From a checkpoint of a small transformer trained on Wikipedia.
Training: a variant of Muon for these matrices, 1017M tokens.
Each number is 128 + 32 x the weight over its row's rms, rounded and kept within 0 to 255. Layers, rows and columns count from 0. Numbers have three digits each. The size before them is the row's rms in percent of the matrix's.

# down: layer 2 MLP down (transposed), 3072x768, rms 0.108, rows 2312-2328, columns 128-255
# gate: layer 2 MLP gate, 3072x768, rms 0.0549, rows 2313-2328, columns 128-255
# up: layer 2 MLP up, 3072x768, rms 0.0561, rows 2313-2328, columns 128-255
down2312 098:118143135208124156191104105136157148151153151093120086178177145167107126072114153135117102140133140109150177186132131115177179129130105156140149134099122171145182163139144096091148130123155188101148126166152165142133072110146108138122210128122138092136101156087131142118160162232140159149208155145120051105090168140172200130196137140204140127198124155178147129121053128154120132130147
gate2313 096:177127192113163103143075093122154166160120077111158139159119064171119148086097150107138119130143076109150106165114129114152129189123157182088087134098094140088140179140119136106099139127111097087121129083141121134088115067188135183064118207107116141080205182159138145089113163121109118116139115163153104085118076128145122185167109085183194115135118135157135191122143165094152162111114
up2313 093:068073091084121189080081138140145116134129140151131120143099209159128128077085132122165114112104061138154105134118148179114150135118126085160163127096106192124156137148068143059134100140150090163147124123090140167160132120173123145104120103180147051068111145148085075092126146111110160139130077094129187152064108171139159139146153126199154135172135126117150159188099105142131180112145
down2313 094:110176120130144114103103096147102155144160070167158132159087131149130089115100170164124133073134158132103100098098097119081121150081113154107160108126134177139136123061051129187152151091106131111115162121082049165119184133101022096237156175120155155117092166130115091098125171147140114140107085105171091130101096188112142136154153167158115107133108123115093096124195167139179154154092
gate2314 099:113121084099106136134121110095141101173131101159152102151151123095129110144096128175114158129130139137133150083130154096139131134135183100112115149136103089159124108125170124129129133126084104160129106189138143168088099114079155126155087164132137114146090149116179095156157134183150140109136165114118127125141124086135155129076122136142132154136116114111171141102113142119116155132093
up2314 097:142132146097146172081078137159181137128163162143144095124073144178136128090121147113089118106096186155123159100150131170119157073081098125125155169150166114125155147087173144097095128110154153122107160091119191106102098114118168159087121091139133080115120154128099131064105080178082139141149086108115129049099139118072177136121120128138114177095114108090182121149108138128107096154154
down2314 100:132091071110132156129138140139133097088182128085181111180071131153147085113049178169120130137178134153166095116116141095144172119074082073104113131099126095129159141137135124123111156138104129116095105120132129101115194108132140134180179151154162111109139115087122069123115140194173113158208090160093081070151154100140184127155119169059139082133111147109199151074072090115158093155142
gate2315 101:150076139222111152110094119160152132071103120124020071136096125130120153147100121087088145132139143174110153099119160164141052136120133182146133099147130083101165128143106155045110141162136125156147148118125136069151077077114108176151101152188091134139105158116135099111153184129125107153105151069180121089143078160165135148101165104139137123159123133094153103094130072161129117136100
up2315 098:186094143115115129105160117117130160111129119106151126134128170118178065125135129073146104185098068158134136072110113120168088114085201089114102138054168041146194104100106160164112080139135191188104091182120193146111127129153102103079074147158125166146160099153133089136145168112115130144160076070134121139124136077103184174114135120093076074168210207129132104151131125075139087128088
down2315 100:154121057138137063042102138132163217183098160103146091112117146178110075173140110047151101144102134158122084077085162175145123120140193165119163167097102115121115136032085137079115160182146174119109141128120113108163131142115145113103103169139154065125202134127116102167123113086150055178136109164137141120135162141116096146127118094150069116133107143144121113108075101125207069124140
gate2316 095:137141108131112174125108045104096161161149103162092082115081094158103084095161163119108108072140123099176108039152174098106127136116144169181147144114125104143164141191114154103112124124090148063124101151098123149148142163133088128157174154126180139151116238150151159096079147136151097150169150155094117158080107142123140120133211094134157172123136081148135096147095148138110171133138
up2316 095:121120150157117153121195127166219158098102111125145130138121174088181178148155086121193126175189115140108150105094096154126185140083120121110114073110131160118122133125111073120121122158143172154098156148104106176147151114137124121088119103100087076051212049142123098129122096141107133116148135154166158133149127166069126142095079140139127077107133136159095149126184059106170102101116
down2316 099:134107176143129130120177199132130132159164148051085124127133127106145165188168140110155115108128106139104128137066098106079137112128118049088121117183192128076156150108066166107161118176116078148098122091117100192143158095087089129124097096077130115161139071195141121197109083141110084138110163153162128152111116152149239139110147156190118158166168150141150097067126143141094136085169
gate2317 103:102156111164143107106162212173097114124074179061130081212085137134175112147114190202149121095093081144126162175091122143112114140097185089099143103170108159163082157155074152134142141127115146127107131118117155141146120173167084141133131157148116061171174154166116164078155143188071124170179123123102151145053134113140143147131175151135166106159126159105089143165157175098142110128112
up2317 097:115123089136109121190076117091101137096149099214093120109146101203110119139129147128122112109164126138118170172156120137101158102133122149116140149151130096124101131102093172120148125073115197165093103126138161099103055166077173117122158155104146158168192105172078082146080128105106171103103061136136115096145130112101136075142136131160099159134160110137164100187137120182074109162133
down2317 100:151171120108123109149088171109109135149134093135143175095128141095180143141148152130115166151144113137105134119142163085126112090143086200121205056078119090093086142093114086134177125135108123124056121090108126096112152170064101128102114131136176110112142113131089136172163162123086151150114107129104090104185114101079102127184162128143148134120153125159123145093080121138134107148134
gate2318 098:099106161157101126143108170141078116111153189119176126103163123133111162098120195147114092150136157131087138140140123110153101124174100153095102188156060124166185102110096135139119201123062066149149106181107161123123071135138105143144134083118149130152168177159097072179119127152107194160091101110122099175186175120099136076132151132143125143113205142135149137093144120142182172133120
up2318 096:155168103182168128163113170162107136147151167096175110148134114149082143138165108120133087153108103115160134112122154122141124100138115069125164149109126144179174114139132106104114191117094123101125113074143125085118146087228173058042117118143147108116082118128155117143101130112130189158131097066138065155129116184133129147127138107186147101166176209145210124138141134138157116091127
down2318 100:116086155097105122093136190119170096117121103190099152156102169156132112109100126103147119179119117171108146109128135088126165104098175084142182162119127171090082141157066131103103133165120170124172156144108093083167107178139172140139135079142107154137136128140103135122118123088134150135095136126145150122159142135129114105137156071155071116111111100136086184103108118101122123080129
gate2319 095:090151182082106150182103093143139166119156124139149144123119099143184109068109153088138104128153134115114131095180089116060153072151179148124076056118137173121128121150098104096116087041139136147086110093161093164148087147108129090091060195086139129059184095121127135136127173061134094085123120133133143125177132115157193153080149101166113192098111137167105137101145113178113140173148
up2319 094:201160155166133070094139192078121125103128112140085133111100199114067113162115130174147145141139138092107167134125101171204096123092083159168152117099130106244175143138138160161113135157145192147143136035138084063145160138093134170135137113158099132192122132132123139117126167178178142100100086165105143145056117123134125141173101155094137130110144123147127150170125202153128115083065
down2319 092:144149114109135150127137138192079082135131105136165170098049111139115095078144158126131088173125134134140088099137153114130129093131069087118148139120143133126143138158101058127128103140192112082086170100145112068154156153195133146112195064169136155148119159110108133103104162156152073109101125114089112116107081077205143124093153111083110193154094119182110176124186055158115138070163
gate2320 100:094150170178131104106168111166088164149079122114175119107140166123136143149152101154139146138100158133119123162131144163134161083118125117151149106129150135052139118157088118111104187207131086193121100117164120144135057171108157114095164121087145101166130095120112165185143124152136155127098100111119165102133066133097091072138152133081127139080159156115115112100164123105163105166178
up2320 097:117191122184144101200115082129129149095077166148070109107119116086124132140107115125144155113091175146122120097019150123158095112134168168153121130071105139120121140160147169122166138118151105187062111147099143116181088129181144135116158119104138178141117131060158134099116133095092107072117110081134121112103118121122142121128219131162199104068122128112147161142182094084156097103115
down2320 102:107172128149133086132161159092124139124119158133151065157180087052099149057156095110107140146173181151068113094068150133179203110128138150108151068087132128101064144118101064144101215121099095168128147103099157133154131130136079075170101129104119153078115114097153147132096130103162081098116123125164129121116165182128089140129158127132129135148186117132125138160082141115102092108161
gate2321 099:125126099193116084086137158035079204099056132122135140113142099090142148079076170124094151123122160087079110141156073092076064139133121102117102110141159136046129155102108118090169113081126129184129138114150154133133116120142104098144122139078113054165116138081095082128115162100136132125164140151074113155091092126165213198119102194156173161132128118160084106119116160063050075141122
up2321 100:130143175140126176110078168135120116121187148096121114196069097132118117212103136144062068123100081160157167197138134104181144086085134131202131134100133166107101104131121109143148119102155131132116115127111140115165125097115177186116119105084140167074075116158088181095126077135181132115122073111121123108118150096135145089145157115125109115176145069098092129103089044091109109154149
down2321 102:123160153147131134071121096163113109136155114141151146139112089139124147116096106103149128084083121116134107167147095122123130142163084124094152103123117120123135134199143117172109127106120122101100087167110128102158125141143154120117137174150133124106201113142127158126119060114121132102095119130156150076130149138091052132117158081075155146173100146187120090151090187123116168118142
gate2322 104:105087158096082105149138155085132109162151118082140089097086071139073155117111164129072126179225131153071118102134064108149156116137108169166147167124172176136117079182142189096118143125149133169125108110155155134117158107144084163142076148167170099071136182090105087094133095150059212052159123193127150148101143131166146142124158081081121117118220115146116095134145107159117077091107
up2322 102:167159111140107071101155150095158136121151131157118145119104064116080124135104122152120177115148101118109178138183105187084104130168095105161152196124157161170117133111131156070143093116147086118137152113146130110107167098166162180169164126078142118063112182139163083164113058134159123175128163106144171131139110180079104090103076138120105138130150077107131125143165121160163144126159
down2322 097:219160064061111150135155090133145120132133105126116185122164162116159101085117093081113161175179122125092158128116080111134111118143046132207123137183092173126133075142064108114131161124167152121098138121101148092122169165147126204112161068145145173137153168128120153142174125194146074138154088118026072138160094138142150127129120164111100174165121161149152126175119126112124157176130
gate2323 102:066083050159101149137141107133122140117090126165118170109153141213082089133121167174197127168149095105130150101071030157216107107132173151093184098122149153086119176070143153204104085139149141122189078097116100109130145201118114049171106105150133130072156112169149077117136126059133114095074136118174083107166103105128123132106202086179096139105097134132135116110111119074139188119102
up2323 106:144100101160114138137135148079137062130146110141172129112120099126106115130142113114153143119115137151130153114124095051183128138107080060148110147124132149097125099129144106133159115152089125126123146128166095113145118092078136184159103141165087180136113118105199160150124132107146088142181089112075109159107131101136111127198164117118121112055101135097118078171093095218068114143174
down2323 105:129115092101120121107133089202130141151065149087141086097208165176062126143155172214155146072106110114130113151094135132127107165095151153147150143082143101126146114113121133158151144255081137113135099086184112191154137115126133111117099171078152147118107159131110089124143101074091130127089135086155122103138125180114095097138081122182098148108093192133130148132089185109154173141148
gate2324 101:107097086133173111121153148120126128159119113147097151133090128094104120052161146156118128129180123141153130147162124167161154102104130104094126107165095090148123136133148127130121136148175113191142091118168102108124115117113090125132145104139113120127140087142132093118100098082125131128168152113146126151130097106085093099153171159202131104142098179147130051134066084087147152081078
up2324 107:150132106139158112136142133140105118104171115155084162147146087097136115111109114171118097185135160102070132127148089060177103123165155076142161154140123097208220107140177152155174102120117133068169124113061156063161153136082128038117125145129164151097130126128128145139095135173154091122128124166120142127089169077169119116138129088064186058128143086126085106133111068134115128133095
down2324 099:128132150114179090120053094165136128062162113104140087124138089081161101140143133130130114050082141107088135123158082126113086103121140061145154143109101142148084153145122146111110180143066146133164116132105125096175112137126118138122145127194153138114215121107177145126125090146118127126111081159148087136188084102100099073110115119096104098121116084187202242121108088132080124184167
gate2325 099:083088178139160145124150109142140132074164128138135102140080096126069129079110105097085052163023134191124175165119165157110134099141153132159113128093180146090118143121115134154082147093118109137137123150048146117144176153150049180145155064133171097160109163100127127086146085092106123089068084130093110118177157149114169086073128158155126169145154155113083104095165111144138149077106
up2325 097:137137132134181173149166150160091101188113148091114038147115126151110107132053055149044141106147119155152136163078121138118101130048158144087182169148119152125115152138202157081102124197121126152117099164096081031121100126140171111147170181129154114150080102149170146064128063056123092136156122163103136128104163110142105091087158107174165088140107145167136131139155134113098127105119
down2325 097:099124141162117196105198204110158140136198144168145168092126090165109155145160109163166083173165145120047142206129137113118117147169069115105111185131105087095127086110081131129087052130144096091084189102097183127093113109141159124118111135152096067094096098118150136118157162165104128147104205116193158169163117111154169158130127143150178109123181060107044104126087126110109142143158
gate2326 098:108119121080073147127122153145153136110086143119135163147150126080150156117160113119131097149120109127129118112089100096143124182157120151136111133099093087109139169183114138170102136090137089103129128053143122112124099118150150052118126141097122172146062138128158136138138136177135145098160143088179107053159132089115166155118138102177174111152078142169153040146122158124101126134120
up2326 097:150130129127095131091121121091165137129090093136151141141126064129126131150158138138138056137117111107094187056082075102087169078147146108159138099089153136155110155107103115134116165185102091072098119068121083199112092128159155135092139095128118093123094111112098103166148163123123153140180058116078099087165157095153128188127134095086146123134098146116107141138152077092109123187101
down2326 101:153126115092138165151129214136117106188100118119105131082171109118225169136171152126136032166156110104121178074058144075125222143187117109097127144081111109200185183133116139140142149174107144095169062075122110098137090156165138154144115111116151139113113111080051131170104137156137162099162144114150149088160186118115174118094145086120144093083132155151095129088116095114111128160073
gate2327 102:147104133130114200136108130119144188139111170187105143128130108139103162099119115198040123152080178140140109085153069163122073164121079120117107131111149128171119155170138146054150141151130087158144069088169117075134129136134083167143116109141128137100098140127129172139138087096160170129154190043145123157164172205107146107083151139086071150108085093128139223079105108178154169160083
up2327 101:113138087146118126124118107098129123097123168210103130121128163164145125160112152171089172106072086098146136092160129082125157100124158167073165109146143175143137180186136123148100141115159148136130086059094150080043182131128071122123145141163132159084106128163148112083164125161112132120124053081141137189126168159125164101124166135135102040135112168162141127126098117126163130174086
down2327 101:086120136169136114138098112175192144092133115128099119108082166168180158086072134187114173127091115219149114102141114168141118110125116140156138112137136163138133154132136122132146158075138176089127157152146178161164060139161159064127115109116118150137094144106069073077150081154158110111122125101099156125099123131171212152141141109134172123145122094139151104127109133117216159170084
gate2328 098:114108103153124186069156118172141116095162072099156103153109085136171149144111113113172149164090119113129113115191080095098151089115161174122147083144173086171171149146163037128146069095155064133147103112132132118128151157168141142194129153122180105167165138185157150084138161080116140141113161121141128069163164162123185142121138150116135158175130086163145161100086190074095131131119
up2328 099:103182156159123164191201109102135065106150096127150148148089152131139094096173188101141085107125113097125184153178147067117129153124100089133177107072154170078120105131125145155117181134169117114099116112074026136153188145171144147121131144163140107094138111173131116153091145125195139159139084078156166131161097137088171143123150137067151128168132111143117170116076100100091091114150
down2328 100:130158145107079132186094157191204156175148178124160141095062167113080186102113160188130103142112192099100151111125235155102131108107127124130133157108108185079108096053101088113142145102137140120102093072147065140153154162175119132108141122090106089130145091101119098084160137105084157198150078129095124082158084122161204074171116102041113153155117181143140133124099106113144128098123